{"num_hidden_layers": 13, "hidden_size": 192, "num_attention_heads": 3, "num_key_value_heads": 3, "head_dim": 64, "intermediate_size": 768, "vocab_size": 29803, "hidden_act": "tanh_gelu", "norm": "layernorm", "norm_place": "pre", "norm_eps": 1e-06, "positions": "learned+rope", "rope_theta": 4300.0, "rope_fraction": 1.0, "qk_norm": true, "attn_scale": 0.142, "bias": "all", "tie_word_embeddings": true, "parallel_block": false, "extras": ["capped logits"], "init": "normal", "init_std_qkv": 0.0274, "init_std_o": 0.00538, "init_std_up": 0.0274, "init_std_down": 0.00538, "optimizer": "muon_variant", "learning_rate": 0.0184, "lr_mult_qkv": 0.7, "lr_mult_o": 4.0, "beta1": 0.9, "lr_head": 0.00971, "max_grad_norm": 0.5, "warmup_steps": 0, "schedule": "wsd", "decay_fraction": 0.801, "decay_shape": "linear", "final_lr_fraction": 0.05, "batch_tokens": 65536, "max_seq_len": 512, "doc_mask": false, "train_tokens": 423400000, "max_steps": 6461, "dataset": "wikipedia_en"}
Each number is 128 + 32 x the weight over its row's rms, rounded and kept within 0 to 255. Layers, rows and columns count from 0. The size above them is the row's rms in percent of the matrix's.

# layer 10 MLP down (transposed), 768x192, rms 0.0433, rows 30-47, columns 0-191
size [ 90  96  90 102  98  88  89  95 123  86 107  81  97 138  93 106  89  86]
[[ 83 190 123 101 112 115 109 136 161 131 131 151 125 102 105 111 143 120 157  90 137  93 134 106 105 126 117 155 139  96  70 145 104 137 134 218 164 170 109 162 126  96  77 145  91  79  90 125 156  96 152 147  88 104 133 132 143 146 108 134 131 163 135 106 166 181 143 199 193  90  78 100 129  94  99 150 157 108 151 136 103  84 124 144  90 117 126 114 195 151 188 153 162  90 169 152 152  84 118 123  65 148 120 114 114 156  61 135 129 163  91 117 122  70 150  95 103 158 122 100 115 147 108 124 132 138 152 153 142 125 124  97 125 135 131 197 107 139 162  46 124 131 100 118 105 130 126 116 111 128 138 159 143 147 111  94 148  92  94 161 135 163 150 147 127 126 146  92 147 107 167 139 154  86 123 166 255 157 117 143 134 175 138 130 135 174 152 207 128 160 158  89]
 [107  91 164 128 116 100 109 113 159  99 140 146  90  78 220 142  81  95 123 137 183  97  85 153 176  89 122 122 112 175 148 121 133  97 139 144 156  91  64  88 141 134 150 156  97 176  80  75 191 117 117 124 145 125 134 127 154 104 154  92  92 146 138 113 103 144 134 111 111  90 158 191  64 118 139 105 142 157 173 123 158  93 118 149 121  92 135  84  73 139 144 143 103 153 115 136 135  63  67 123  87  90 180 117 148 171 124 135  78  96 172 128 171 103 157 145 126 105  97 150 125 184 112  90 140 123 108 133 172 111  74 140 120 146 194 117 189 119 143 128 110 152 157  83 191 100 130 146 177 144 153 130 169 110 163 147 139 104  77  88 124 156  94 124  96  89 126 140 114  96 105 108 125 129 151 136 244 113 135 153 139  77 192  89 105 166  71 142 138 131 116 166]
 [127 115 188 182 182 114 146 169 121 156 137 148 124 164 146 137  94  95 149 145  58 159 139 185 172 101 145 104 147 131 123 174 118 109 171 128 102 164  91 133 160 137 146 117 137  99 152 178  74 165 184  31 153 121  81 176 128 181  99 168 124 114 134 104  80 171  70 126 102 105 172 178 171 135 151 110 113 136 123 135  72 112 125 114  97 144 142 159 109 107 171  99 101 121 153 123 121  61 139 104 136 116 143  89  73 192 121 140  58 105  71 125  81 106 120 105 128 135 121 106 132  81 168 148  90 181 120 107 112  98 149 181 100  94  84 140 121 101  92  93 138 139  91 126  93 113 130 168 115 138 196 172 127 121 169 147 188 124 100 143 149 108  96 149 155 159  86 150 114 216  56  93 141 111 115 122 172 143 118 140 132 129 123 160 140  81  97 127 146 137 134  76]
 [108  79 164 104 122  59 112 105 129 141  97 146 130 150  92  56 100 174 120 102  98 182 148 134 164 115 145 115 111  88 185 165  90 155 134 174 105 164  89 171 184 106 144  93 129 119 147  86 110 131 162 145  90 206  99 133 123  79 113 101  83  54 152 174  94 166 130 161 163 105 150 140 130 157 174 157 133 166 119 126  97  76 143 106 140 169 160  55 104  87 149 135  64 102 120 143 115 118 150 115 125 112  41  91 114 107 137 119 145 161 110 105 121 105 133  89 113 129 125 159  88 185 143 164 124 154 145 196 122 141  74 208 142 168  74 114 137 132 115  60  92 138 177 108 111  99 171 140 156  63 129 175 134  87 124 124 147 168 139 205 123 125 150 123 148 107 139 129 121 166 173  83 125 114 119 136 177 161 124 146 118 124 105 123 135 193 139 136 127 142 136 149]
 [117  86  50 135 133 122 134 128  91 147 136  97 178 140  85 192 143 132 111 152 107 135 178 138 178 156  91 141 148 114 134 128 117 136  75 145 108 130 109 143  94 121 215 108 175  56 166  88 116 153 125 162 115 136 102 111 140 150 117  90 174 136 112  86 174  83 105  96 156 133 138 190 101 129  80  98 138 123 142 109 131 126 192 139 165  66 170 131 128  72 186 137 142 160  39 110  93 146 112 141 201 134 147 165 146 120 187  83 107 122 147  74 116 116 109  77  99 144 128 150 153 134 151 138 155 164  67 109 117 140 139 167 103 102 167 127 141 102  98 140 130 122 129 135 101 140 122  82 133  62 138 107 145 173 169 114 148  92 125 169 159 142  60 178  82  86  88 116 141 124  73 152  67 142  95 155  49 122 126 163 134  81 153 150 143 125 116 120 111 151 177 154]
 [ 68 164 126  89 142  74 158 109 150 149 123 119 142 156 173 207 164 127 142 130 111 161 123 176 184 105 178 166 133 151 117  92 115 136  98  55 113 162 124 147 110 139 121 109 155 137  72 186 130 163 177 144 164 189 143 161 145 125 151 166 187  75 149 120  88 126 156 177 101  95 130 133 173 112 141 129 124  90  89 188 109 141 160 154 122 125 111 114 110 176 128 149 104 140 139  63 102 137 129 134 150 112 116  82 102  85 126 110 116 124 153 143 142 126 136 117 112 129  78  95 122 157 145 127 192 137 115 110 156 196 191 139  94 100  68 138 157  86 182  85  97 149  77 158 116 124  94 101 141 153  95 171 168 117  97 125  95 138 114 171  91 171 167 157 121 155 152 127 119 122 167  84  35  79 132 119 223 103 109  89 148 146 149 138 118 176 159 128 152 169  95 147]
 [160 130 155 152 109 115 164 185 118 136 206  92 150 124 171 117 132 138  85 132 167 155 137 138  62 143 128 151 164 114 132 122 166 143  90 106 124 126 155 108 101 171 137  93 141  98 128 121  99 173 145  55  72 104 157 110 149 179 161 163 110 157 158 118 157 160 137 109 155 126 104 151  91 172 102 124 105 150 153 116 130 149 149 117 161  99  92 119  81 120 132 209  96 133 162 154 141 146 113 109 162 151  54  83 115 126 121 109 107 127 154 158  65  99 162  83 187 133 104 114 157 124 132  99 118  65 119  82 151 136 213 108 176  87 131 114 107 161 140 172 113 148 153 112  89 149  95  86 137 166 177 126 124  97  62 160 192 105  60 154 118 134  94 115 113  89 182 145 168 142 146 130 140 123 102 175 217  50 123 138 162 137 119 139  93 105 114  76 147  82 102  94]
 [ 82 113 118 110 121 194 162 110 184 130 153 155 157 151  87  76 104 189 169 195 159 160 127  83 137 104 142 143 172 103 116 128 159 109 159  68  52 137 110 138 113 181 150 114 123 133  89 150  99 110 170 149 124 110 146 129 144 165  95 158 174  57 162 193 113 101 115  97 159 119 144 106 187 101 128 137  83  81 190 140 135 124 137  71 143 112 125 119 105 108 130 119 133  77  99  72 150 122 119  97 148  88 139  91  84 108 110 132 173 189 142 108 116 142 205 110 160 119  96  94 146 144 100  51 132 150  83 136 103 159 123  95 138  57 100 136 127 122 184 146 162 169  76 117 105 183 180 116 124 147 118 169 117 147  73 189 118 132 132 156 119 140  88 149 112 148 134 156 119 115  87 152 126 107 145  81 121 197 122 103 166 140 118  98 125 128 141 185 172 161 136  92]
 [212 152 151 151  48 118 138  84 163 126 169 142 122 146 128  94 134 112 126 152 123 126 108 117 125 126 148 118 153  88 153 190 149 126 153 142 157  71 107  89 116 128 185 127  64 132  94 167 114 139 182 145 107 146 100 160 170 159 169 195  91  61 132  85 101 102 130 140  82  87 134  80 118 201 134 139 118 148 132 126 178 161 153 109 123 204 128 122 140 205 114 169  75 161  88  91 128 177 137 120 113 133 119 117  95 166 135 144 110  91 145 132 109 164 143 171 144  89 140 152 183 174  76 119 173 116 157  81 155 125 158 182 104  79 108 134  63 105 117 160 162  83 128 139 127 131 138 197 152 139 123 170 149  79 117  98 108 141 123  62  96 136 112 146  91 144 165 121 169 125 131 125 148 103 163 124 179 113 155 158 111 159 149  65 187 108 114 138 178 126 134 102]
 [108 141 143 157 172 115 118  68  72 146 128 113 151  97 174 127 159  87 136 114 114 125 201 159  92 136  93 131 133 132 154 102 115 124 101  59 115 174 179 132 157 134 111  88 162 141  80 134 111 163 149 166  86 106 124 114 117 128 137 185 136 111  83 141 180 164  91 136 137 129  99 111 171 126 104 135 146 158  78 129 196 147 133 142 160 144 112 154 140 107 114 107 107 236 100 166 222 137 158 146  96 127 121 136 118 121  80 150 132 158 108  94 112 122 101 127 127  88 150 179 162 135 129  94 139 139 132 134 165 130 146  97  72 136  99 155 183 166 182 207  85  94  92 165 129 137 108 126 110  96  97 168  82 153 114 177 207 118 152  73  93  71  82 146 108 110 131 140  95 108 111  90 150 144 141 100  83  99 169 140 196  97 142 149 118 160  89 165 135 119  70 162]
 [161 112 112  63  98  98 106 157 113 110 170 104 176 180 116 115 138 167 157 127 166 147 164 117 115 153 107 170 105 148 145 139 163 134 129 100  86  85 122  55 185  70  95 183 196 103 121 109 158  69 168 138 168 145 108 101 143 108 150 140 143 118 136 117 153 143 127 128 139  87 124 166 115 130 125 100 136 161 145  89 100 121 139 117  92 144 153 125 116 102 124 131 155 119 145 137 193  81 164 124 135 105 191 201 116 128 101 133 101 182 129 159 104 183  68 129 116 146 139 173 125 164 116 150 108 106  40  98 130 118 134 104 111 142  81 132 152 172 149 108 152 137 117  58 164  17 167 111 130 196 102  88 144 144 124 110 137 173 124 145 171 139  60 192 103 203 114 142 120 100 167 174 129 116 136 115 113 122 146 153 132  99 100 143 101 157 102 127  75 192 110 102]
 [142  91 146 140 139  75 184 168 137  64  90 110 116 122 145  89  94 136 130 114 181 225 131 154 141 125 136  88 185 159 145 133 184 129 183 157 161 116 150  90 158 172  97 144 136 170  90 199  75 136 157  72 108 100 139 202 102 153 133  84  83  84 163 104 201 110 146 101  80 121 167  80 131 135 120 118 131 100 102 148  92 122 106 107 150  82 139 149 104 193 171 108 146 142 146  78 103 114  83 126 142 124 114 135 138 141 118 102 121 133 136 106  78 147 150 168 121  74 151 102 141 176 125 110 152 129 111 118 103 119 119 104 148  47 114 141 106 165 137 187 135 146 154 147 119 190 188 158 181 178 148 122 136 162  97 167 110  80 125 140 150 128 103 114 145 103 133 106 157  75  86  78 114 122 113 144  72 136 178 112 114 165 179  70 115 138 139 106  97 119 159 150]
 [143 121 167 100  89 167 115 102 144 144 112 154  73  97 123 142 106  97 154 108 160 171 110 199 133 160 126 113 148  59 113 176 133  70  99 123 117 107  81 181 122 156  64 130 155 130 190 163  58 123 123 176 182 121 108  98 127 163 102 150 143 116 132 134 198  91 118 139 122 108 130 171 101 170 168  97  85  77  77 147 140 154  81 119 135 162 136  66  64 176 172 133 173 131 136 141 151 120 107 133 123 170 108 128 159 103 118 134 111 149 100 144 168 103 115 143 149 118 101 106 182 146 150 101 105 161 143  67  90 159 144 120 212  95 109 202 194 145  93  85 130 148 108 167 127  77 158  89 132 147 166 108 160 111 182 152 119 136 128 122 134 151 183 114 134 137 145 104 109  81 137 122 178 133 138 160  76 115 125 128 109 140 164  98  80  73 154  91 146 113 169 192]
 [129 136 189 146 193 124 182 128 176 142 146 116 133  55 102 162  93 168 156  97 183 110 159 105 102 149 167 144 125 121 120 151 127  81 113 110 118 126 140  85  96 106 126 132 169 134  93  98 113 188 151 106 138  92  87 202  81 130 158 112 136 131 113 189 173 116 138 115 161 177  72 159 193 100 134 141 140  88 136 132 129 127 152  83 143 120 188  77 119 212 131 179 121 110 124 175 144  81 112 173 102 116  89  82 158 166 122 135  88  96 141 122 114 117 170 137 148 184 171 150 165 133 115 148  60 131 113  87 140 106  86 161 104 127  99 117 149  95 107 148  99 141  88 132 170  99 127 147 147 124 186 107 159 123  87  84 148 152 157  96 150 123  59 150 132 146 101 124 108 157 109 104 116 157 200 114 122  86 165 131 172  88 118  86 102 143 155 109 101 181  48  94]
 [111 107 122 128  63 169 128 141 113 151 193 130 108 107 101 168  92 136 175 124 205 135 126 115 132  29  52 125 123 127 156  98 123 168 141 131 111 129 147 133 175 125 114  71 101 201 153  99 108 151 114  42 159 148  94 129 163 153 164 169 127 161  97  93 120 150 140 135 150 127 166 164 109 158 108 131 161  47  97 158  54 107 100 120  96 159 112  96 116 113 150 116 120 106 121 130  87 121  60  93 166 196 161  62 125 155 106 113 117 130 115 114  93 122 165 103 143  78 108 170  71 125 130 164 138 129 117 118  90 121 139 138 116 123 119 132 125 158 131 178  77 115 135 105 137 174 186 107 169 108 124 142 126 107  73 163 164 160  95 126 140 141 170 129 154 176 152 129 111 108 165 121 138  98 100 117 199 139 116 139 148 125 134 178 102 201  66 180 167 171 130 124]
 [ 76 109  51 153 120 139 141 181 162 129 121  62 172  75 143 184 134 179 127 130 162 244 155 134  73 166 149  84 127 155 119 162 167 120 101  68 161 149 116 147 160 164 155 118  97 131 159 158 119 173 114 152 201 121 110 118 107 113  85 125 139  76 149 132 173 129 118 169 128  92 112 163 144 127 123 114 132 118 183 158 146 114 154 174 108  39 117 115 144 121  97 162  81 118 120 140 147  91  88 142 120 112 104 131 169 160 123 161  98 183  92 108 118  74 171 195 131  69 122  98 103 118  90 133 119 126  95 198 191 124 105  84 110 140 126 118 103 130  93 129 172 159  92 157 172 111 132 134 104 131 160 111 113 132 173 131  96 117 108 131 117 147 124 163 126  53 110 133  99 176  85 149 112 175 165 113 122  86 134 174  87 147 136  67 101 114 140 110 113 136 102 119]
 [140 135 182 197 117 118 127 136 156 178 156  74 141  88 142  98 146 175 122 114 146 167 140 140  87 104  81 150  48  72 147 118 134 109 124 137 106 149 154 109 136 153 207 164 176 167 133 124 151 163 163  74 143 190 138 171 127 124 111 192  75 102 153  97 156 115 153  91 110 114 117  94  77 104 128 123 139 129 197 142 119 134 105 186 161 110 131 191  94 196  74 113 135 168 147 147  91  72  88 127 125 137 148 106 150 180 132 129  63 121 113 194 144 163 117  64 108 146 160 140 127 129 109  91 148 142 129 119 127  92 118 107 127 122 196 108 158 101 174 122 158  96 147  92 162 111  90 133 138 144 141 136 145 131  43 144  97 136 149 146 129 141 123 126 118 106 139  95 134 104 142 103 144 197 102 137 114 168 179 116  99  96  27 133 183 157 128  76 119 133 120 117]
 [146 149 116 124 152 148 103  91 105 113 147  97 129 113 182  83 142 109 160  70 120 115 103 136  67 157 157  61  92 111 140 136  84 105 118 142 109 121 123 121 108 148 141 126 147  71 117 147  84  66 122  32 123  94 181 143  78 176 120 146 157 150 146 137  96 156 141 105 141 113  80 120 136  87 132 129 114  62 126  96  88 182 165 110 211 186  85 191 131 139 148  76 103 144 112 138  69 117 114 136 157 159 103 179 169  91 130 159 126 138 141  61 115 119 111 139 173 142  38 124 140 156 132  48 153 148 188 113 174 129 116  70 131 118 120 202 193 134 122 134 148 137 166 125  97 144 137  69 153 110 150 125 122  83 127 126 120 103 118 135 133 120 171 180 131  72 100 104 104 110 108 107 162 129  99 101 164 199 129 166 135 124 157 128 176 138 154 124 124 154 103 133]]
# layer 10 MLP up, 768x192, rms 0.153, rows 31-48, columns 0-191
size [ 93  98 101 108  91  94  96 108  91 102  90 102 108  93  97 105  92 104]
[[ 84 131 144 149  83 172  86 119 162 168 112 131 115 164 139 121 149 139 139 127 122 145 114 101 108 120 128 154 111 142 128 112 160 123 112 146 108  75 116 158  74 132 128  69  50 131 198 108  88 101 125 136 131 145  82  86  41 135 171 161 122 103  87  43 120 185 108 101 153 133 146 214 129  60 156 138 140 112 164 153  82 116  83 123 128 150 165 143 146 158 133 118 155 172 167 136 130 145 185 160 154  45 120 146 162 107 118 177 137  97 126 130 118 116 142 127  88 113  52 155 137 119  80  76  64 121 106 119 119  45 160 116 126 156 129 140 163 145 116 152  93  79 127 108 131 132 103 132 141 165 117  91 137 112 135 159 189 161 160 136 120 177 130 163 177 100 135 116 197 175 150 121 138  97 139 143 147 142 136 161 109 224 120 181 130  89 102 127 153  97 114 121]
 [144 162  71 183  93 160 148  93  98  95 131 129 171 110  95 129 181 152 138  97 133 139 156 122 103 199 122 110 149 181 158 118 128 169  92  97 156 112 173 106 114 122  91 124 117 149 155 147 112 128 200  64 107 112  64 118  16 142 157 139 119 125 108  97 140 106 162 139 139 162 149 104 179 149 134 138 120 152 126  88 104 108 147 142 165 107 147 122 189 143 155 148 170 125 178 133 107 182 128 155 144 105  92 165 138  92 144  79 119 157 112  97 122 121 152 135 154 131  86 145 164 159 132 138 147 134 116 108 149 127  89 121 125 118 209  53  77 102 171 183 225 127 153 158 171 188 146 122 164 137 106 110 142 137 139  93 131 120 106 119 116 101 145 124 117 141 101 120 187 166 213 177  96 148 125 149 108  98 141 100  54 161 122 172  75 134 113 112 108 161 156 167]
 [181 124 147 147 118 156 102 108 122 102 149 100 144 107 176 131 108 168 142  99 162 156 174 128 158 179 141 167 145 104 121 146 139 152 133  92  90 142 154 104 154 125 138 133  90 121 133  84  59  78 167  84 133  64 101 147 146  49  78 145 122 116 116 141  82 150  77 130 130 122 146  75 111 147 127 106 168  78 105 117 131  52 127 131 100 139 104 166 186 113  84 115 138 180 200 113 132 127 106 117  91  99 121 178 139 102 124  26 172 138 125 108 164 112 162 142 139 129 160 143 143 136 139 149 156 141 121 179 159  69 154 100 125 104 102 147 175 146 133 134 143 124 125  69 166 126 135 132 142 135 169 119  94  71 149 113 164  56 139  95 124 159 187 173  27 133 142 175  60 149 140 113 177 154 172 123  55 120 101 106  83 151 136  89 127 138 108 143 110 122 125 166]
 [197 115 130  69  95 151 139  92 108 154 165 129 130 179 122 120 150 123 155 170 142 151 145 128 181 123 115 107  95 111  94 155 115 202 149 152 154  98 132 173 105 131 163 166 156 163 145  96 138 143 158  96 111 135  59 116 174 175 159  69 148 137 120  93 187  74 154 130 209 144 131  92 134 150 107 147  69 135 118 123 123 116 173 148 136 122 166 106 106 142 158  44 102 111  62 161 129 154 158 116 127 100 139 139 181 112 182 143 149  89 101 146 113 111 146 112 134 156 167 163 112 144 113 133 161 131  92 120 134  86 153 136  83 112 108 202 165 150 153 104 139 110 112 158 151  88 143 147 143 128 100  93  89 130 115 152 110  71 151  92 137 135 100 219  90  58 107 139 152 122  65 146 175 169 152 144 138 160 109 146 119  66 156 158 101 133  66 136 121 195 194 106]
 [156  98 155 133  94 146 132 156  69 128 110 139 133  90  83  78 202 123 172 159 122  61 126  94 135 164  57 122  84 112 100  82 123 107 166 168 153  82 157 137 190 110 114 107 135 128 162  58 193 120 123  86 133 115 121  97 130 109  80 164 130 158 166  79 170  87  94 121 139 109  89  90 155 182 171 139 117 208 186  84 106 123  71 146 207 115 148 109 143 114 137 147 138 124  98  97 120 151 123 115 155 114 167 109 155 147 176 101 161 124 145 138 128 104 147 141 105 136 111 147 152  82 111 133  82  94 167 124 172  57 136 105 125 151 159 114  79 170  52 135 172  91 111 136  94 122 112  79 130 153 144 112  65 150 165 134 129  61 126 151 116 127  72 113 106  98 165  98 116 112 163 155 142 120 120 144 137 144 136 164  71 115 125  62 114 110 151  86 114 105 114 163]
 [114  66 124 120 133 145 114 111 158 126 101 179  67 152  75 152 116 175 185 144  90  92 148  84 154 134 111 123  48 100 125 176 117 121 114 117 147 106  97 125 121 112 131 155 129 114 136  92 171  93 109 176 154 142 138  97 166  36  89  86 147 165 135 167 153 109 115 157  94  69 158 144 151  70 181 114 145 136 111 141  80  72 122 169 140 152 129 136 166 103 131 114 104 116 109 130  97 110 123 126 104  83 152 127  89  93 124 140 107 130  80  99 151 119 145 168  70 162 131 135  76 121 169 137  89 187  60 177 119 125  43 101 144 184 124 167 124 129 136  88  85 112  60 139 147 117 134 181 115 142 106 154 161 126 197 112 134  85 185  88 120 141 136 105 105 170  82 132  45 135 133 156 110 143 144 144 153 158 137  97 103 172 160 178 163 115 140 161  87 160 150 124]
 [152 122 150 125 122 144 106 133  95 124 114 194 129 157 122 180 123  35 193 134 171 120 132 140 146 101 107  74  86 105 136 111 122 146 100 161  78  52 133  50 141 150  79  67 168 109 139 131 149  90 173 136 121 120 124 121 130  73 105 118 127 117 103 141  67 154 158 114 130 102 141 172 104 169 169 122  74 166 137 135 155 121  97 143  69 124 118 188 148 176 101  97  62 132 162 157 136 129 141 192  77 156 186 149 144 134 135 136 140  88 104 154 164 119 153 156  90 164  98 176 107 141 180 132 154  88 164 145  85 125 103 134 145 136 157 162 126 117  75 105 136 135 163 111  94  64 160 113 113  59 106 140  92 158 109 150 174 155 170 115 131 136 139 137 123 114 111 102 130  94 134 149 142 120  67 184 178 155 150 180 110 147 191 165  41 108 140 135 147 129 120 151]
 [147  81 166 115 159 134  89 158 167 114 125 162 133  97 134 145 116 157 156 139 145 152 163 190 108  97 143 112 129  93 124 161 116 149 141 182 163   9  85 138 141 119 138 151 188 120 149  98 109 143 189  92 101 153 114  68 115 123 153 131 117  79 160 113  83 114  83  73 139 160  92  96  88 158 146 137  74  80 104 136 106 145 115 186 151 141 167 180 205 132 112  82 136  92  97  78 154 173 156 155 145 105 173 132 131 107 118 168  72 158 124 107 142 194 139 172 122 149 112 151 157 138  96 188  84 132  38 117 139 156 124 175 110 124 118 136 133  75 160 152 169 175  87 148 102 100  93 125 132 181 100 178 128 112 141 144  79 113 141 127 139 136 110  97  93 150 182  62 142 108 148 169 147 154 110 108  97 144 129 134 124 112 172 120 168 160 115 128 152  82 160 113]
 [125 126 122 117 162  92 135 119 139 201 113 156 119 179 161 151 190 139 157  86 186 146  89 143 124 105  46 103 149 113 114 128 109 140 164 159 129  98  92  65  56  86 152  88 144 180 186  67 169 146 171  85 123 133 133 153 108 118  80 116 157 111  98  90  66 141 140 141 134 135 116 163 133  92 169 164 113 111 141  63 100  79 120 123 103 149 110 145 110 141 150 121  92  89  99 137  98 173 129  88 177 103 134 155  87 179 182 144 182  89 144 122 100  84  72 147 199 116 107 134 124 139 151 147 178 116  85  77 132 154 128 183 123 169 119 137 105 145 153  57 119 129 185 124 128  91 121 128 149 139 124  97 175 177 113  93 142 103 100 154  82 145 132 117 104 110 150 105 184 139  48  92 113  91  98 159 146 123 195 115 133 166 146 118 145 129 127 139 161 139 164 102]
 [120 145 127 123 144 129 105 183  77 181 112 138 111 136 128 184 164  40 108  64  83 185 114 117  97 102 134  73 136 129 134 108 145  86 137 101 122  92 140 100 175 121 140 166  97 141 184 158  64  86 102 131 196 173 146 127 139  94 143 172  92 109 163 114 181 109 119 106  84  97 118 113 120 174 156  97 168 163 118 112 123 136 167 135 119 115 165 117 105  77 158 129 156 149 120 104 154  92  80 180 124 103 181 133  99 134 136  67  94 192 124  82 130 105 111 167  75 170 101 152 185 208  70 140  94  82 111 163  97 174 116  83 152  89 115 130 159 108 138 117 117  69 147 143 119 164 141 133 150  99  98 126  74 135 130 142 149 132 121  92 114 109 129 110 147  80 157  57 183  84 151 123 109 137  94 147 124 114 159 155 112 118 121 192 180 146 114 138  90  90 103 125]
 [ 71 177 146 122 133 149 143  85  82 141 115 143  45  96 120 155 154 135 233 181 145  83 120  89 159 160 137 146  82 120 111 132  69 124  79 140 144 184  76 109 102 153 141 158 104  27 161 112 166 135 127 112  95 143 135 146 158 167 140 162 145 117 110 142  90 125 150  73 136 161 127 132 138 133 155 134 150 160 128 150 127  90 138 137 123 214 145  73 172  99 102 133  78 105 131 167 168 156 162 160 125 154 193 133 144 141 161 154 107 113 159 171 190  89 136  94 104 157  81 157 125 127 127 145 102 127 157 129 119 127 173 128 125 184 160 137 225 139 159 127  50 152  99  78 150 120 129  91  72 108 122 144 131 149 157 140 185 182 147 114 123 146 110 121 134 129 181 112 113 168 167 176 118 117 148 108 135 126 113 170 168 161 102 140 110 116 145 137 153 118 174 107]
 [123 156 144 154 142 141 104 132 130 100 139 105  98 150 113 109 124  47 127 184 174 130 129 166 138 136 142 145  91 180 116 164 139 135 145 142 187  95 133 167 127 100 154 102 139 158 155 120 124 138 151 144 103 116 119 137 103 130 119 177 103 117  84 127 119 139 117 155 190 151 112 108  88 146 175 141  95  81  84 180 101  83 106 131  90 101 134 180 141 124 149 107 143 187 101  73 190 134 126 179 134  92 171  88 141 188  61 140  85 102 116 181 118 100 128 203 174  70 108 179 137 182 122 171 120 176 175 111 143 127  96 120 101 210 190 138 141 196 134  85  91 120 144 107 140  68 124 119  77 114 117  79  83 159 135 133 106 110 151 237 134  94 128 144 163 178 102 139 161  82 148 102 156 169 157 143 130  98 149 159 135 155 145 160 107 125 163 134 110 144 149 127]
 [113 140 111  93  65 134 109 183 117 132 142 120 147 130 186 112 108  85 116 147 100 162  94 150 129  98  98  78 122 155 146 122 127 123 161  82 132  91  55 181  92  77 129 140  57  83 193 123 117  89 141 130 147 138 112  97 157 151 105 109 112 136 114 108 179 164 107 173  99  36 119 128  92 143 143 153 174 128 113 149 116 131 120 174 106  84  97 147  70  57 116  73 130 128 154  90 136 146 145 102 171 160 124 105 104 157 164 114 167 134 168 154 127 117  93 142 106  70  30 147 131 170 118 127 180 144 161 172 104 101 210 122 133 128 186 111 133  86 184 123 121 138 123 175 106 198 123 133 103 130  97 151  58 108 128 163 104 108 111 156 141 125 166 130 150 118  92 117 153  95 115 158 113  82  57  94  94 137  79 144 131 133 117 127 135  82  83 146 123 141 163 157]
 [131 146 149  82 116 132 140 121 135 237 101 123  73 111 126 131 180 106  49 100 115 121 104 135  96 108 145 136 136 193  97 167  45 121 143 117 149 134 144 152 132 127 136 150 155 114  58 119 183 127 132 132 114 168  76 153 109 200  76 101 136 152 113  85 150 207  85 130  85 162 115  90 139 137 147 123  90 132 146 123 130 178 132 129 142 103 147 153 114 125 165 144  86 110  80 147 105 125  79 151 112 109 143 183 136 193 121 129 153 139 148  95  87 109 150  83 155 121 174 159 107  98  86 160 118 236  97 128 128  72 116 144 152 176 196 131 159 100 145 103 181 148 111 134 130  98 121  91 114 152 120 148 153 104 140 145 122  98 129  91  86 125  55 140 124 125 131 132  77 116 104 110 148 111 182 149 147 121 167 143  92  62 124 182 128 144 127  65 115  90 138  99]
 [ 62  89 117 124 106 162 131  82 149 137 152 135 140 101  60  96 176  94 132  72 121 127 120  64 171 150 119 158 127  96  52  96 181 117 101 113 156 175 173  88 111 147 167 155 219 139 175 122  63 182 121 123  82 166 137  85 160 112 112 128 143 164 129 177  84 168 123  79 163 154 183 147 124 155 107 107 163 117 102 133 120 130 158 145 162 139  65 144 119 159 100 124 128 114 111 154 123 134 141 105  78 106 139 200 164  65 148 154 143 144 162 137  99 143 117 127  70  83 150 132 139 138  65 119 166  79 139  80 190  75 125 155 106 155 127  62 100 131 120 162 129 130 105  88 166 142 159 157 111 142 111  83  80 114 153 106 122  97 106 133 111  90 144 146  88 116 206 106  85 158  93 148 155 134 146 177 142 145 147 127 103 132  91 150 134 111  90 172 139 131  86 126]
 [ 68 117 107 149  67  91 106 143 115 161 145 147 123 154 168 131 212 109 158 149 127 110 120 136 134  82  85 147 109 150 123 110 126  93 134 155 143 147  89 112 103 149 130 131 149 150 179 134 183 123 161 179  83 201  70 155 131 176 152 190 100 142 101  96  83 105 152 123 105  77 189 129 102  99  73 126 194 129  83 133 155  32 126 128 158 147 144 163 106 189 112 131 122 158 131 115 162 167 125 169  95 141 155 109 191 144 141 126 106 131 111 149  78  90 116  79 102  76 130 156 109 140 124  66 118 150 118 115 150  78 159  84  70 152 128 126 194 149 157 140  92  90 112 122 179 129 129 197 141 135 123 119 121 149 121 151 171 135 123 131 132  99 137 152 148  89 111 139 143 115 208  84 147 150 161 170 147 131 162 154 136 102  73  98 169  88 102  53 129 147 130 114]
 [119 149 108 120 124 142 144 113 102 126 173 192 118 161  55 130 105 205  62 123 151 132 137  78  97  71 176 152 155 134  64 105 135  74  70 181 179 135 142 104 104 130 169 110 150 108 137 158 147 198 127 121  96 137 159  98 109 112 133 157 111 140 148 115 163 124 113 136 141  66 166 138 172 152 138 111 152 192  99 137  85 141 114 145  76  74 134 162 129 110 127 143 157 121 157  84 157 151 137 127 106 126 140 132  79 162 186 123 115 143  70 156  95 112 138 167 111 102 184 121  72 101 105 150 180 127  93 178 147 127 117 121 115 167 113 101 131 182 205 109 113 118 123 126 168 126 129 120 108 118 150  71 176 226 102 121 148 135 156 112 140 130 106 101 173 132 130 125  89  77 148 131 122 102 118 164 119  75 106 113 187 141  75  79  91 122  99  73 137 126  60  98]
 [ 83 100 147  80 126 133 147  96  76 102  90 185 131 121 107 142 100 190 100 144  57 165 139 147 143 137 122 106 132 147 118 143 157  81  73 104 152 115 158 182 187 115 120 149 102 145 132  94 114 102 144 133 134  93 145 128 142  76 123  97 116  48 149 108 157 133  80 107 102 146 135 159 160 107 219 114  77 121  71 155 132 131  83  91 169 179 138  63 129  95  81 137 107 136 180 136 135 134 132 136 132 124  76 140 133 117 111  84 150 156 121 110 152 109 134 120 109 170 172 171 125 133 203 127  92 135  81  87 180 145 137 132 153 146 110 139  97  77  79  50 156 137 113 105 134 100 152  83 100  97 149 172 203 149  64 151 160 124  92  55 158 169 131  87 170 140 163 128 123 134 107 102 111 147 116 139  74 144 126 182 127 103 166 180  94 129 143 100 141 136 177 147]]